From a checkpoint of a small transformer trained on Wikipedia: 8 layers.
Each number is 50 + 15 x the weight over its row's rms, rounded and kept within 0 to 99. Layers, rows and columns count from 0. The size before them is the row's rms in percent of the matrix's.

# down: layer 4 MLP down (transposed), 3072x768, rms 0.0298, rows 1777-1845, columns 624-671
# up: layer 4 MLP up, 3072x768, rms 0.0333, rows 1778-1846, columns 624-671
down1777 112:45 42 60 66 34 41 41 47 57 39 58 49 73 47 48 62 49 77 43 65 65 40 47 35 69 48 39 46 52 49 54 58 64 17 63 37 67 41 39 46 59 37 60 54 35 46 44 70
up1778 098:56 52 58 45 42 55 42 25 60 50 60 50 51 43 47 74 13 33 62 47 53 48 31 30 42 59 62 45 67 73 55 37 65 40 53 46 52 72 45 35 38 29 59 40 59 59 57 59
down1778 095:59 48 44 55 43 43 35 51 66 67 45 30 25 45 47 00 64 55 67 59 61 60 50 49 50 53 22 34 55 45 62 66 41 69 47 65 26 59 56 55 67 67 96 47 67 50 55 48
up1779 098:55 64 70 23 66 39 51 48 49 41 50 44 25 46 47 68 37 78 50 44 35 52 64 80 55 42 61 40 54 31 48 69 50 52 29 60 50 51 55 53 69 46 45 67 36 40 67 48
down1779 092:56 57 51 40 49 65 71 51 73 69 27 52 56 64 64 65 69 49 45 52 51 41 49 52 39 54 52 71 51 44 34 40 50 52 59 60 45 55 49 31 50 47 55 40 73 55 50 09
up1780 097:53 58 34 21 46 39 23 16 32 34 26 32 51 52 20 50 83 38 40 50 48 50 32 44 50 38 69 45 58 37 74 49 49 59 50 35 66 60 59 30 66 47 63 16 75 36 79 71
down1780 098:34 60 35 65 64 62 56 53 26 74 59 68 26 52 69 68 40 47 61 53 33 32 35 74 18 47 25 60 25 52 48 85 74 53 54 52 69 48 55 72 37 66 57 32 34 52 31 51
up1781 100:65 69 42 43 50 49 23 40 57 50 54 40 27 38 62 53 40 43 45 41 59 43 66 37 82 61 46 31 81 37 46 74 64 27 67 65 30 44 62 52 83 49 40 56 54 64 60 56
down1781 098:50 50 60 55 57 39 54 45 40 51 82 51 57 39 35 39 32 40 45 31 77 67 28 46 34 57 58 49 57 43 36 50 54 59 57 26 60 81 30 52 58 59 38 51 31 49 63 40
up1782 097:64 54 51 65 35 24 28 27 74 25 23 53 42 33 32 43 52 27 61 51 48 36 46 39 45 47 18 32 71 43 52 50 52 24 47 62 34 40 32 47 65 66 57 62 47 55 75 76
down1782 110:59 74 34 60 56 30 62 64 63 36 40 41 46 33 47 52 48 63 44 66 28 64 53 30 53 42 66 47 48 50 67 56 80 37 64 67 57 38 45 33 60 36 27 67 55 36 46 65
up1783 099:63 26 54 70 39 22 60 30 58 53 57 57 56 48 35 66 25 40 36 34 35 51 48 30 48 48 41 36 68 60 57 38 35 53 70 38 70 60 52 37 57 28 56 78 37 86 49 37
down1783 098:12 37 23 48 52 42 29 81 46 54 32 64 41 35 69 54 83 35 60 75 68 57 61 49 39 40 49 79 14 51 52 24 80 39 64 69 55 57 53 69 45 62 69 38 68 48 32 41
up1784 105:35 52 52 45 23 59 62 79 47 72 68 49 30 38 65 33 58 75 55 40 69 44 39 43 48 51 73 51 32 39 54 53 49 39 35 55 73 51 44 44 64 17 48 36 34 58 83 55
down1784 108:39 39 47 57 58 32 60 50 56 57 54 40 47 37 57 42 31 47 24 39 63 71 41 44 38 34 49 40 36 51 44 81 51 54 44 29 50 62 47 61 40 43 53 61 50 54 33 34
up1785 104:43 67 44 30 35 28 30 24 51 39 39 71 53 79 49 69 79 59 58 77 65 73 53 34 56 45 40 66 53 43 45 57 38 40 60 68 25 44 29 64 74 14 35 32 61 54 47 68
down1785 101:64 59 25 60 44 55 53 39 44 59 85 36 50 52 42 74 48 67 56 50 50 56 57 43 36 71 73 53 72 64 47 60 60 41 54 50 59 62 70 57 62 39 15 55 63 37 50 60
up1786 096:73 62 37 18 43 79 56 24 37 63 62 49 33 29 18 70 57 65 76 57 54 32 53 71 27 57 30 48 46 56 30 56 40 23 56 51 48 65 49 47 53 56 33 28 38 67 49 27
down1786 100:40 54 63 59 57 29 51 51 50 58 39 42 53 63 69 40 58 56 63 39 47 57 34 65 67 47 65 44 63 52 61 51 61 47 17 47 49 30 38 19 70 48 50 46 65 32 29 54
up1787 097:75 69 27 34 38 71 51 45 57 63 53 62 41 55 69 62 92 37 41 42 57 34 40 26 46 55 73 29 40 55 37 36 37 49 47 56 69 50 36 56 52 56 52 45 43 69 46 77
down1787 092:55 61 29 33 42 40 67 61 36 46 35 52 56 55 41 58 82 34 61 69 56 52 61 63 72 52 25 54 58 50 59 37 33 48 42 35 34 63 39 65 25 17 39 60 32 28 77 72
up1788 107:62 68 52 36 64 75 41 71 32 25 64 22 60 52 56 42 15 52 45 71 32 69 25 55 86 05 36 33 51 46 43 36 19 16 57 90 72 46 26 44 74 61 21 23 63 82 62 57
down1788 103:48 45 72 36 47 60 63 45 67 45 47 46 34 51 49 73 44 61 52 63 35 32 52 59 62 28 35 40 54 48 43 48 59 48 59 36 65 37 17 35 51 38 37 52 17 45 24 63
up1789 096:54 53 50 65 49 50 66 44 35 72 40 47 58 11 35 83 49 45 43 69 48 36 41 55 72 59 56 38 70 50 31 29 22 64 36 47 71 31 49 59 62 29 64 62 61 31 72 53
down1789 095:39 37 27 65 40 33 40 55 47 42 27 60 54 37 39 40 62 39 57 70 51 46 41 35 34 54 60 62 61 52 56 34 49 54 54 54 48 60 60 75 57 71 59 47 69 27 33 49
up1790 099:75 40 46 32 32 63 44 42 43 55 41 60 18 36 32 51 54 51 37 48 66 46 54 60 43 66 60 35 36 57 56 44 30 38 44 46 23 50 51 28 99 50 65 66 44 48 83 53
down1790 101:49 32 60 53 67 22 58 29 55 78 55 54 52 33 48 45 56 50 49 21 79 52 59 33 43 46 50 39 59 40 55 28 31 62 45 78 43 62 47 53 13 43 56 66 42 64 60 49
up1791 106:84 74 26 48 44 65 33 35 63 40 46 27 67 46 55 65 61 31 73 45 55 52 39 67 55 39 54 44 53 54 66 46 36 19 50 49 46 54 25 72 63 31 50 32 66 73 64 37
down1791 102:47 48 37 50 54 67 33 64 49 60 57 57 48 74 73 46 45 49 65 62 50 41 43 63 37 75 60 52 46 63 31 40 59 24 71 28 48 73 59 65 68 35 51 31 59 44 42 49
up1792 097:51 58 66 49 67 55 31 48 06 21 29 21 58 43 52 54 35 37 53 66 43 60 51 40 64 51 61 83 25 52 46 66 58 55 54 49 66 70 58 48 63 42 46 61 49 43 46 71
down1792 095:19 49 36 42 35 74 35 44 41 62 63 53 70 37 63 59 51 52 65 40 44 32 48 49 37 81 44 45 64 68 77 28 45 38 29 45 39 61 54 43 53 43 53 47 46 66 58 59
up1793 100:62 58 72 60 56 41 53 46 32 33 26 65 68 65 48 37 42 44 26 56 57 34 66 67 47 34 76 45 63 47 75 64 52 32 42 57 52 54 52 43 54 21 60 50 51 39 53 37
down1793 093:57 39 44 42 42 30 61 52 33 61 34 43 67 50 60 47 41 46 33 52 73 50 57 45 62 47 52 39 15 39 72 64 82 57 38 50 62 64 27 71 52 49 53 48 43 32 31 80
up1794 096:68 48 43 65 46 60 49 57 46 46 43 46 30 50 51 47 51 79 30 52 57 71 26 44 65 62 54 23 38 44 26 34 47 25 90 72 61 60 52 41 53 39 25 39 44 48 56 30
down1794 094:38 68 72 21 45 83 39 50 28 26 29 24 47 48 47 43 35 46 46 44 22 50 50 25 43 59 77 63 35 46 32 54 55 26 57 80 52 51 64 56 18 11 46 49 51 39 92 58
up1795 101:85 70 82 67 26 62 65 43 37 47 40 47 51 59 30 36 46 64 54 44 64 46 24 41 32 61 66 32 53 58 45 64 43 26 70 70 57 34 26 40 37 43 27 66 48 64 65 39
down1795 099:50 45 42 56 53 38 46 53 67 10 48 37 58 50 53 28 21 31 50 41 40 50 54 46 53 61 70 48 66 47 44 40 52 90 31 76 42 32 71 43 71 89 36 20 53 49 45 41
up1796 103:46 58 38 30 52 77 26 34 40 42 71 51 49 52 51 37 50 61 57 45 52 54 31 51 43 53 62 64 63 69 49 62 34 61 33 72 86 42 17 57 46 48 70 55 44 63 59 40
down1796 098:65 58 31 64 58 32 56 42 27 79 66 53 47 53 41 60 50 44 57 58 52 57 56 27 49 51 44 26 76 40 54 32 58 47 33 83 29 79 53 67 39 57 23 50 48 36 64 59
up1797 098:62 38 59 44 49 45 39 59 83 46 42 59 49 77 39 32 54 36 54 66 36 09 73 37 66 35 43 36 59 48 49 30 39 66 29 62 41 61 63 56 70 55 58 65 45 26 50 73
down1797 092:43 59 49 47 43 97 58 57 51 39 44 50 14 46 24 74 29 31 38 35 58 48 74 35 68 47 36 20 27 71 67 57 33 51 53 62 53 51 63 69 62 41 45 39 28 42 63 44
up1798 095:32 45 83 45 53 52 45 30 70 54 70 38 66 33 38 65 57 23 27 69 61 45 68 42 55 59 57 56 43 51 85 36 41 36 48 55 75 57 54 48 74 72 63 33 67 46 68 45
down1798 093:49 76 37 67 09 44 53 47 58 18 56 63 56 60 66 42 43 62 64 35 60 63 44 60 40 50 33 19 60 41 49 57 37 49 42 31 45 59 48 63 68 48 50 75 23 60 55 49
up1799 095:62 52 45 52 60 33 35 56 30 62 53 69 51 72 28 58 53 46 48 63 43 70 57 71 48 41 45 37 41 37 63 55 53 22 53 72 58 64 28 41 72 59 65 43 29 31 18 36
down1799 091:42 63 63 51 67 57 65 40 67 72 67 61 65 39 34 33 39 37 34 46 38 57 73 47 61 34 39 30 50 39 20 64 83 65 25 55 35 50 62 61 61 29 29 82 49 60 59 73
up1800 100:39 43 91 30 57 45 75 54 71 52 55 49 18 33 53 70 45 59 42 47 68 35 54 46 81 46 63 42 64 37 64 67 25 31 47 39 68 53 26 35 24 47 51 53 53 63 50 52
down1800 098:61 23 23 74 58 77 61 48 54 47 53 75 45 55 54 72 75 73 63 66 40 59 30 42 45 04 53 67 41 46 39 50 57 57 48 49 41 70 42 54 34 38 64 26 36 53 56 44
up1801 107:35 54 58 43 54 69 43 49 49 28 69 49 56 49 56 45 74 45 57 40 32 56 54 59 40 37 69 44 16 60 63 56 47 62 48 38 55 43 36 60 69 54 27 29 61 18 63 47
down1801 108:50 64 49 36 34 44 47 42 33 48 33 50 35 12 37 56 53 83 46 28 59 30 38 80 84 63 80 57 21 59 48 53 42 56 47 22 39 85 50 75 52 38 42 54 51 21 57 39
up1802 099:78 60 46 58 36 41 42 50 30 49 57 83 51 47 77 60 36 40 62 59 36 17 75 42 60 36 53 32 81 72 49 38 62 12 34 49 37 42 56 25 43 40 76 73 16 27 46 48
down1802 095:40 48 49 49 51 62 36 49 70 69 77 59 38 53 33 49 48 43 85 09 37 17 41 44 61 44 68 40 75 59 53 33 56 43 59 55 57 62 41 24 51 50 81 45 48 57 84 19
up1803 104:54 44 53 38 75 48 28 51 45 51 43 79 66 52 69 45 63 46 58 59 55 52 31 44 66 36 35 42 32 58 61 32 54 79 68 40 42 62 80 59 87 35 52 12 32 97 66 36
down1803 103:45 62 27 63 60 51 49 38 43 38 48 39 23 41 37 41 20 34 42 40 47 58 60 47 65 58 64 48 54 32 42 54 56 34 53 48 54 44 23 39 45 34 26 42 65 15 09 46
up1804 101:64 76 23 26 51 39 70 30 77 44 68 64 46 63 36 44 26 65 33 61 34 60 50 46 47 43 47 52 60 26 58 51 42 57 69 52 52 78 57 18 49 32 44 35 66 45 81 57
down1804 093:79 62 21 27 50 64 41 60 45 42 64 26 53 54 36 54 39 57 75 41 50 57 42 71 71 42 84 55 64 40 54 17 75 57 52 56 23 25 59 47 38 37 45 50 73 37 54 64
up1805 089:72 56 49 29 51 35 54 60 36 37 24 40 54 42 26 62 52 46 24 19 55 52 24 42 74 24 58 50 93 40 53 60 59 16 59 61 64 51 33 34 56 31 48 70 71 60 47 53
down1805 085:43 29 58 65 40 50 57 64 82 58 53 73 35 26 64 41 54 41 71 68 58 63 66 49 42 70 38 54 48 60 76 52 55 53 42 62 63 53 48 50 26 43 67 32 37 39 35 46
up1806 106:66 49 28 43 38 27 35 51 52 38 46 72 50 54 43 67 52 61 35 59 54 16 25 49 41 34 53 54 28 53 83 55 39 46 42 35 60 47 14 34 40 42 27 58 31 48 51 40
down1806 096:81 40 56 63 41 40 59 81 10 25 24 30 55 39 31 29 74 57 68 50 45 67 57 43 43 83 39 42 55 39 37 38 55 34 65 66 52 63 24 62 52 41 34 57 71 29 28 42
up1807 086:73 68 50 68 39 33 63 12 45 38 49 33 33 46 57 75 61 53 37 55 36 44 61 41 46 45 52 56 57 62 42 55 40 45 51 76 48 47 80 46 24 50 38 36 86 59 56 45
down1807 114:61 71 57 92 47 47 48 46 54 52 49 31 34 55 46 69 48 50 46 28 48 50 58 26 57 61 84 35 58 46 49 64 43 51 27 68 63 35 55 26 37 50 51 27 48 47 50 40
up1808 105:28 45 69 33 45 43 56 53 32 65 35 43 29 56 14 50 35 65 53 33 75 51 32 27 96 14 46 23 45 20 76 45 57 56 50 58 64 49 48 58 49 26 36 30 55 69 59 65
down1808 105:81 61 42 38 65 34 46 44 29 48 38 29 77 60 55 25 34 56 37 41 53 60 80 26 61 52 56 46 43 44 51 59 64 69 60 22 39 38 44 52 34 36 62 36 56 25 56 46
up1809 104:54 56 59 38 39 45 31 43 53 67 78 50 39 49 31 73 73 60 74 34 64 38 67 50 29 45 28 51 71 60 86 50 60 50 50 42 49 52 69 46 32 23 26 58 69 58 65 54
down1809 106:50 58 47 56 49 24 52 37 40 41 61 45 60 40 42 39 59 43 23 46 52 58 69 35 63 51 29 65 41 34 48 44 50 26 44 46 36 48 53 43 62 57 50 35 51 64 56 56
up1810 103:65 81 45 52 46 40 30 41 59 47 52 61 45 33 66 42 17 62 63 45 62 22 63 47 72 75 48 18 46 43 67 26 61 62 42 46 30 53 36 59 49 58 48 29 62 61 30 45
down1810 106:56 41 72 56 19 43 34 51 57 28 33 13 53 43 38 46 80 69 60 62 19 49 26 33 53 40 56 37 28 65 63 59 47 46 42 64 43 40 24 67 55 58 49 51 53 18 70 46
up1811 103:39 22 53 48 33 64 58 58 49 18 29 42 46 79 59 34 57 39 20 56 61 38 38 15 63 41 46 27 56 42 74 63 43 47 42 50 69 39 43 68 51 56 63 38 37 70 59 46
down1811 103:70 66 74 35 59 35 42 59 59 46 67 68 60 26 33 66 61 39 48 47 60 57 51 50 36 56 61 57 42 42 72 50 41 63 38 43 31 56 43 35 58 64 52 57 75 53 48 38
up1812 097:22 61 57 54 36 61 36 14 54 72 24 66 33 30 31 59 51 61 34 61 66 58 51 30 38 50 51 47 40 33 47 48 39 62 58 50 81 31 50 23 59 31 26 19 45 60 48 65
down1812 094:57 61 49 50 38 46 39 60 42 29 43 42 72 36 76 50 40 57 57 36 37 44 41 46 37 34 48 44 48 59 51 68 69 28 56 48 55 38 46 55 65 38 70 47 30 47 35 58
up1813 102:52 55 56 61 55 78 34 45 65 47 46 50 35 58 49 73 65 71 55 42 54 71 63 30 59 46 55 45 43 59 53 33 41 40 54 80 40 44 72 48 67 64 46 42 51 82 55 25
down1813 095:38 53 40 31 45 49 59 67 43 29 38 66 51 28 47 59 55 73 59 44 36 52 59 30 50 65 29 63 27 29 69 74 19 49 64 63 41 31 51 49 23 41 41 41 34 35 61 77
up1814 104:43 37 48 43 47 35 31 05 48 54 34 43 41 35 30 51 25 64 58 58 47 51 42 72 67 39 56 63 74 39 58 46 28 68 69 41 50 42 41 36 49 41 56 63 39 43 79 59
down1814 104:54 69 47 57 33 96 38 39 30 46 67 77 38 48 44 26 51 20 37 74 66 72 27 57 82 53 38 60 60 47 44 58 45 47 40 52 32 75 62 49 32 33 46 69 55 63 16 31
up1815 100:73 72 51 37 46 67 44 48 56 38 49 42 12 58 40 73 30 53 42 67 57 41 38 28 48 33 29 36 45 37 80 61 38 21 54 74 32 51 54 67 33 57 49 55 59 69 68 24
down1815 101:49 44 36 68 39 58 38 60 35 75 59 54 67 52 46 67 41 65 29 52 60 06 55 58 48 47 56 60 52 69 74 78 30 58 53 36 37 43 41 44 56 30 54 43 41 74 39 27
up1816 100:67 62 37 71 32 57 60 37 42 28 19 72 48 69 55 45 34 64 78 31 62 49 45 63 55 42 57 45 58 48 57 67 57 27 57 51 40 51 20 55 38 53 54 23 51 47 52 45
down1816 100:54 50 18 53 43 74 44 61 34 76 53 88 35 37 34 58 49 58 83 72 60 74 58 62 57 37 39 35 55 62 40 39 43 40 47 34 44 61 40 68 46 54 48 35 62 27 51 28
up1817 101:77 55 41 52 61 59 39 48 52 43 48 56 36 58 45 73 55 39 51 59 32 39 50 25 44 58 54 47 43 45 60 56 55 42 59 71 55 63 41 32 46 53 47 53 21 40 57 31
down1817 095:67 46 36 55 51 34 66 24 46 50 47 30 24 64 82 45 66 61 46 42 55 37 42 45 44 30 57 75 54 43 33 41 38 23 38 45 66 41 19 43 50 50 64 30 66 55 39 29
up1818 103:51 54 49 40 32 27 48 20 55 55 41 16 51 59 33 31 64 71 43 64 41 82 45 14 81 57 43 36 41 58 48 48 36 45 73 37 31 53 42 55 46 29 48 64 64 85 30 26
down1818 096:51 89 61 39 27 67 57 55 51 39 35 46 60 29 72 39 75 40 68 54 34 38 53 56 31 65 04 38 48 50 35 42 72 70 28 67 40 84 54 42 43 44 84 44 62 69 57 41
up1819 105:71 48 58 65 45 33 37 15 33 81 41 76 49 62 48 52 43 47 18 66 74 40 45 38 59 64 86 21 55 40 50 77 36 45 45 41 28 44 58 55 46 32 52 59 18 64 42 54
down1819 104:73 48 41 54 53 43 62 87 47 41 40 59 36 29 53 63 49 51 43 28 36 40 52 46 40 68 46 41 79 56 41 55 38 42 35 41 47 37 58 24 67 78 65 22 48 31 59 59
up1820 097:41 57 33 52 40 41 62 35 77 53 39 49 50 47 45 63 30 57 46 56 65 61 40 44 34 35 74 42 32 53 41 54 59 67 47 92 50 25 54 54 54 63 71 59 58 43 34 43
down1820 095:61 40 58 49 37 57 39 55 47 54 42 45 33 56 49 18 45 38 34 57 38 40 29 36 75 48 17 46 51 46 47 69 43 34 37 46 41 66 33 43 45 57 35 59 52 52 46 61
up1821 105:58 67 35 40 23 67 50 24 42 60 47 42 36 43 19 39 73 65 37 75 62 69 32 49 50 39 86 64 52 31 59 67 63 53 61 56 19 64 34 48 38 47 47 33 59 48 52 47
down1821 102:43 33 48 76 67 51 64 33 47 44 33 65 67 51 44 44 50 57 47 43 46 71 40 29 51 65 53 54 47 52 40 61 47 59 79 42 29 46 44 51 63 80 61 36 51 62 32 51
up1822 099:88 42 66 69 34 71 60 57 51 33 40 52 56 65 55 72 39 62 49 53 56 53 47 78 84 55 79 39 46 42 53 42 54 39 53 88 48 65 73 33 59 25 39 23 45 53 38 65
down1822 096:29 66 57 51 56 53 49 40 62 37 52 42 57 56 78 38 55 55 69 12 48 49 63 66 34 45 39 62 62 40 46 18 54 58 50 57 41 68 50 58 38 41 41 56 45 57 59 54
up1823 105:56 37 39 31 55 71 42 28 52 22 40 37 35 47 57 47 27 56 44 55 54 47 62 13 71 36 24 28 70 71 47 61 30 38 37 70 37 31 54 72 39 31 39 71 39 59 54 57
down1823 104:67 41 64 54 35 51 44 64 34 63 46 64 73 47 68 39 74 77 68 36 16 51 67 46 23 64 57 35 77 64 59 65 69 48 71 53 68 28 28 27 58 48 50 42 50 28 40 48
up1824 095:49 46 44 71 34 53 31 23 51 83 72 24 92 57 82 51 34 51 47 55 31 13 33 60 47 59 16 32 53 49 25 63 60 43 69 46 64 63 49 28 44 25 51 26 42 37 69 19
down1824 093:38 48 61 40 43 62 67 51 54 29 49 62 36 62 47 64 43 58 44 46 65 63 50 30 32 30 86 58 61 44 53 35 46 78 52 57 38 38 56 61 42 67 69 40 35 24 56 66
up1825 106:71 41 62 61 33 52 33 47 51 32 42 46 67 41 41 59 49 50 45 57 44 45 47 27 34 56 55 27 62 46 56 45 61 62 51 32 33 63 39 36 68 16 67 44 35 44 59 29
down1825 102:61 65 82 68 70 38 30 62 51 37 28 38 19 76 36 25 50 55 40 42 54 60 40 35 66 61 24 58 52 41 56 62 48 36 53 35 71 56 47 63 84 48 28 19 36 67 35 61
up1826 097:48 40 46 36 70 46 42 28 39 76 61 39 53 57 37 51 51 80 39 54 66 70 60 29 75 67 40 43 47 32 59 40 32 59 66 50 54 37 60 27 44 61 21 55 29 25 46 67
down1826 090:64 25 13 45 39 58 26 73 15 54 42 48 48 85 67 43 21 56 52 46 46 62 57 46 43 49 63 36 51 56 51 36 52 33 64 40 37 63 28 67 60 25 65 75 38 74 43 41
up1827 098:41 67 65 24 37 35 38 23 48 49 61 43 62 57 44 42 38 63 45 59 46 55 70 22 65 29 36 35 54 37 77 68 35 53 93 26 52 58 42 63 45 30 65 47 38 71 68 51
down1827 110:60 57 41 59 48 21 42 63 39 50 30 48 61 66 40 82 37 56 40 73 49 52 64 35 68 30 56 51 64 86 61 74 68 45 56 48 32 45 08 49 58 68 44 53 49 66 41 70
up1828 091:61 46 23 52 31 42 42 70 38 66 55 37 68 52 42 61 48 56 51 52 57 41 37 66 43 53 32 31 41 34 43 33 63 71 78 68 53 54 30 42 44 60 61 53 71 43 63 31
down1828 089:54 39 66 55 44 51 30 40 53 44 22 22 44 48 30 33 65 47 29 63 54 50 85 35 48 40 74 49 64 54 59 55 56 67 31 17 40 63 67 30 35 51 60 62 55 66 43 85
up1829 102:40 77 54 68 38 64 51 67 48 69 35 57 41 28 49 68 56 76 42 35 39 38 41 54 72 34 44 33 48 54 59 31 43 56 37 60 65 60 46 60 39 65 71 51 59 66 56 50
down1829 092:37 28 57 62 88 48 41 67 22 60 52 51 70 38 53 67 51 37 58 56 67 40 42 70 47 56 43 42 74 80 67 64 64 49 32 48 44 52 32 57 31 47 47 58 40 44 66 72
up1830 093:53 57 51 77 56 43 63 44 39 44 72 72 61 57 62 44 34 47 42 51 55 68 55 61 47 65 69 25 45 54 61 58 17 59 68 31 31 56 33 56 39 44 54 77 22 62 32 56
down1830 098:70 58 42 20 58 33 61 63 61 83 44 50 61 43 46 78 18 47 53 64 57 51 56 34 44 40 50 52 50 48 49 43 75 39 79 71 56 43 67 28 76 39 52 38 42 41 68 51
up1831 093:38 43 40 71 54 28 36 54 47 60 43 57 38 14 28 60 27 55 45 52 45 60 33 47 41 55 50 37 62 48 49 52 33 41 56 40 81 45 34 26 64 51 27 23 27 60 54 45
down1831 122:38 61 46 58 54 30 40 45 35 60 42 45 51 34 32 43 29 65 46 47 42 44 27 30 16 39 35 33 49 55 35 77 07 28 72 40 83 14 31 39 67 42 47 38 29 55 54 44
up1832 092:61 43 32 51 68 42 46 65 57 36 51 20 63 48 33 61 44 40 42 28 57 91 61 54 61 50 50 64 64 74 49 42 41 68 48 55 41 30 64 48 64 58 71 42 49 73 59 69
down1832 096:50 40 50 47 25 37 44 44 71 50 53 61 28 47 50 38 70 47 48 56 43 37 25 59 17 31 27 28 43 35 36 49 65 54 64 48 53 34 44 29 53 47 41 72 51 47 55 38
up1833 098:44 77 57 50 35 31 39 44 35 59 53 13 58 80 59 45 33 61 23 58 67 60 53 55 67 69 42 55 54 49 38 55 36 33 36 52 69 38 35 15 55 38 97 33 44 40 87 50
down1833 099:27 30 46 62 47 28 44 39 63 32 36 41 49 28 36 43 82 38 66 55 58 60 54 52 58 52 41 49 77 76 61 49 48 55 37 36 27 66 56 75 67 71 51 62 56 53 07 56
up1834 105:51 58 47 66 28 38 46 14 30 41 67 58 17 40 46 67 25 52 53 47 42 62 56 40 56 46 41 69 44 62 56 75 56 32 43 56 21 67 76 66 51 32 36 21 43 49 59 18
down1834 108:54 70 21 48 69 27 59 53 63 46 79 85 28 37 55 51 78 34 49 43 61 64 44 52 17 39 36 46 40 28 56 56 44 65 45 55 59 60 72 70 54 39 41 63 52 48 56 37
up1835 097:32 66 29 37 50 55 65 29 37 69 52 70 16 49 52 85 51 23 61 29 32 55 63 52 57 44 44 28 70 32 29 79 48 09 69 40 30 65 51 37 49 46 25 62 36 80 82 69
down1835 092:75 53 78 50 39 58 46 44 40 55 60 74 65 45 37 36 45 65 75 63 78 60 56 55 34 18 43 31 35 46 75 43 40 87 44 57 55 41 31 63 51 39 65 52 77 16 25 72
up1836 093:74 32 65 48 61 66 52 53 46 38 34 28 54 30 53 78 40 51 35 70 42 49 40 67 60 65 58 38 24 38 54 39 34 49 39 48 30 22 48 61 67 48 63 57 82 35 37 72
down1836 099:21 78 47 62 36 36 22 59 64 64 64 82 44 77 37 39 75 54 47 35 66 45 57 52 62 32 34 67 60 41 34 36 68 49 67 71 43 77 28 34 54 38 54 26 48 62 51 22
up1837 076:47 42 39 29 21 31 21 48 39 21 65 46 31 49 54 64 33 58 43 28 36 62 37 40 38 27 50 34 49 38 71 53 55 42 46 46 39 28 61 43 34 54 24 25 37 52 38 29
down1837 119:44 79 43 44 33 45 20 44 41 34 46 38 55 57 26 57 43 69 48 56 66 61 28 30 58 25 37 24 73 28 46 64 30 35 52 46 46 56 49 19 63 25 50 33 35 60 48 48
up1838 106:71 73 46 42 45 48 34 42 58 49 55 53 49 34 34 68 44 52 75 62 52 29 36 62 43 49 28 40 67 37 49 36 04 45 32 70 52 37 08 66 39 36 39 45 22 41 48 39
down1838 114:48 65 25 53 31 65 27 63 36 64 48 74 61 70 39 22 41 44 55 14 70 65 43 32 36 60 48 49 50 22 56 79 52 28 47 44 48 37 61 54 76 44 32 40 42 63 57 57
up1839 106:67 60 28 52 39 35 35 61 50 61 46 63 18 51 54 44 42 66 43 41 54 38 52 33 44 67 55 34 67 55 70 41 41 38 52 39 71 66 47 70 57 48 50 47 29 63 38 59
down1839 104:44 61 13 37 27 58 48 60 27 47 65 48 82 48 57 56 61 38 51 58 38 42 39 37 86 77 73 50 50 28 51 21 61 58 49 71 68 45 59 63 44 36 60 35 59 37 51 68
up1840 100:50 52 31 57 51 53 32 35 60 67 25 43 51 63 34 34 64 46 37 38 92 40 60 48 73 34 54 42 64 34 58 49 47 26 66 67 44 37 47 23 54 38 53 40 51 53 47 76
down1840 098:53 50 33 38 40 44 68 53 46 58 83 49 40 17 34 30 52 31 46 66 50 68 40 28 37 56 53 43 33 48 50 20 57 74 58 61 71 66 69 44 50 65 43 25 41 45 61 43
up1841 101:65 66 43 49 43 75 37 56 71 39 64 74 50 53 27 59 26 56 50 41 35 34 36 47 79 45 70 07 51 56 48 47 56 61 67 45 70 34 58 43 64 63 49 56 25 36 63 66
down1841 094:17 37 57 46 46 38 47 42 35 81 64 35 52 62 67 65 45 18 70 28 63 44 65 57 32 45 55 59 36 46 47 69 65 37 49 42 43 51 45 75 48 73 78 44 64 54 48 56
up1842 103:49 41 54 49 54 35 30 35 58 43 69 34 43 41 24 30 82 91 66 22 73 64 51 29 44 57 30 61 61 54 60 34 39 47 46 52 63 74 74 24 38 47 68 56 60 66 53 59
down1842 105:83 22 57 57 53 57 51 57 30 44 30 57 36 56 65 22 33 34 57 49 61 45 52 32 59 37 50 79 42 39 50 33 36 54 36 46 23 44 65 58 70 48 78 29 58 49 53 43
up1843 096:52 51 55 42 42 28 37 44 47 20 36 41 54 33 28 43 55 70 42 78 62 50 47 58 55 57 65 52 65 60 58 41 47 70 29 45 53 47 43 64 50 45 34 18 60 40 41 29
down1843 086:37 52 61 48 47 57 59 53 67 70 57 78 57 79 67 45 25 56 61 33 39 24 55 40 49 33 31 39 40 46 26 65 44 74 56 59 37 64 24 54 78 61 62 64 73 73 49 46
up1844 131:26 30 27 38 43 72 44 64 32 50 58 39 32 41 35 44 37 54 32 48 61 44 57 28 59 39 70 21 33 61 82 75 45 38 73 76 41 39 51 61 70 28 45 30 03 24 39 42
down1844 165:23 49 46 40 38 61 58 60 39 36 43 57 38 31 38 33 44 74 22 41 41 45 46 42 40 68 84 36 38 51 55 44 65 19 55 48 34 35 56 74 57 33 58 46 50 27 40 72
up1845 097:80 50 46 39 51 31 28 62 80 58 76 46 48 18 24 65 50 72 45 50 62 53 33 52 58 53 40 49 54 27 32 56 63 55 63 54 63 56 50 23 59 38 52 53 60 59 72 58
down1845 093:56 45 47 40 52 58 64 30 52 55 39 43 76 76 64 45 20 38 80 55 73 29 61 50 35 57 39 84 45 12 50 63 37 50 78 50 51 67 34 75 62 28 34 78 37 52 22 48
up1846 104:43 57 76 73 44 32 51 26 26 39 46 45 28 40 64 58 70 49 67 53 36 71 46 43 67 60 47 19 45 32 33 66 41 40 31 39 50 39 35 73 73 56 70 65 36 91 26 45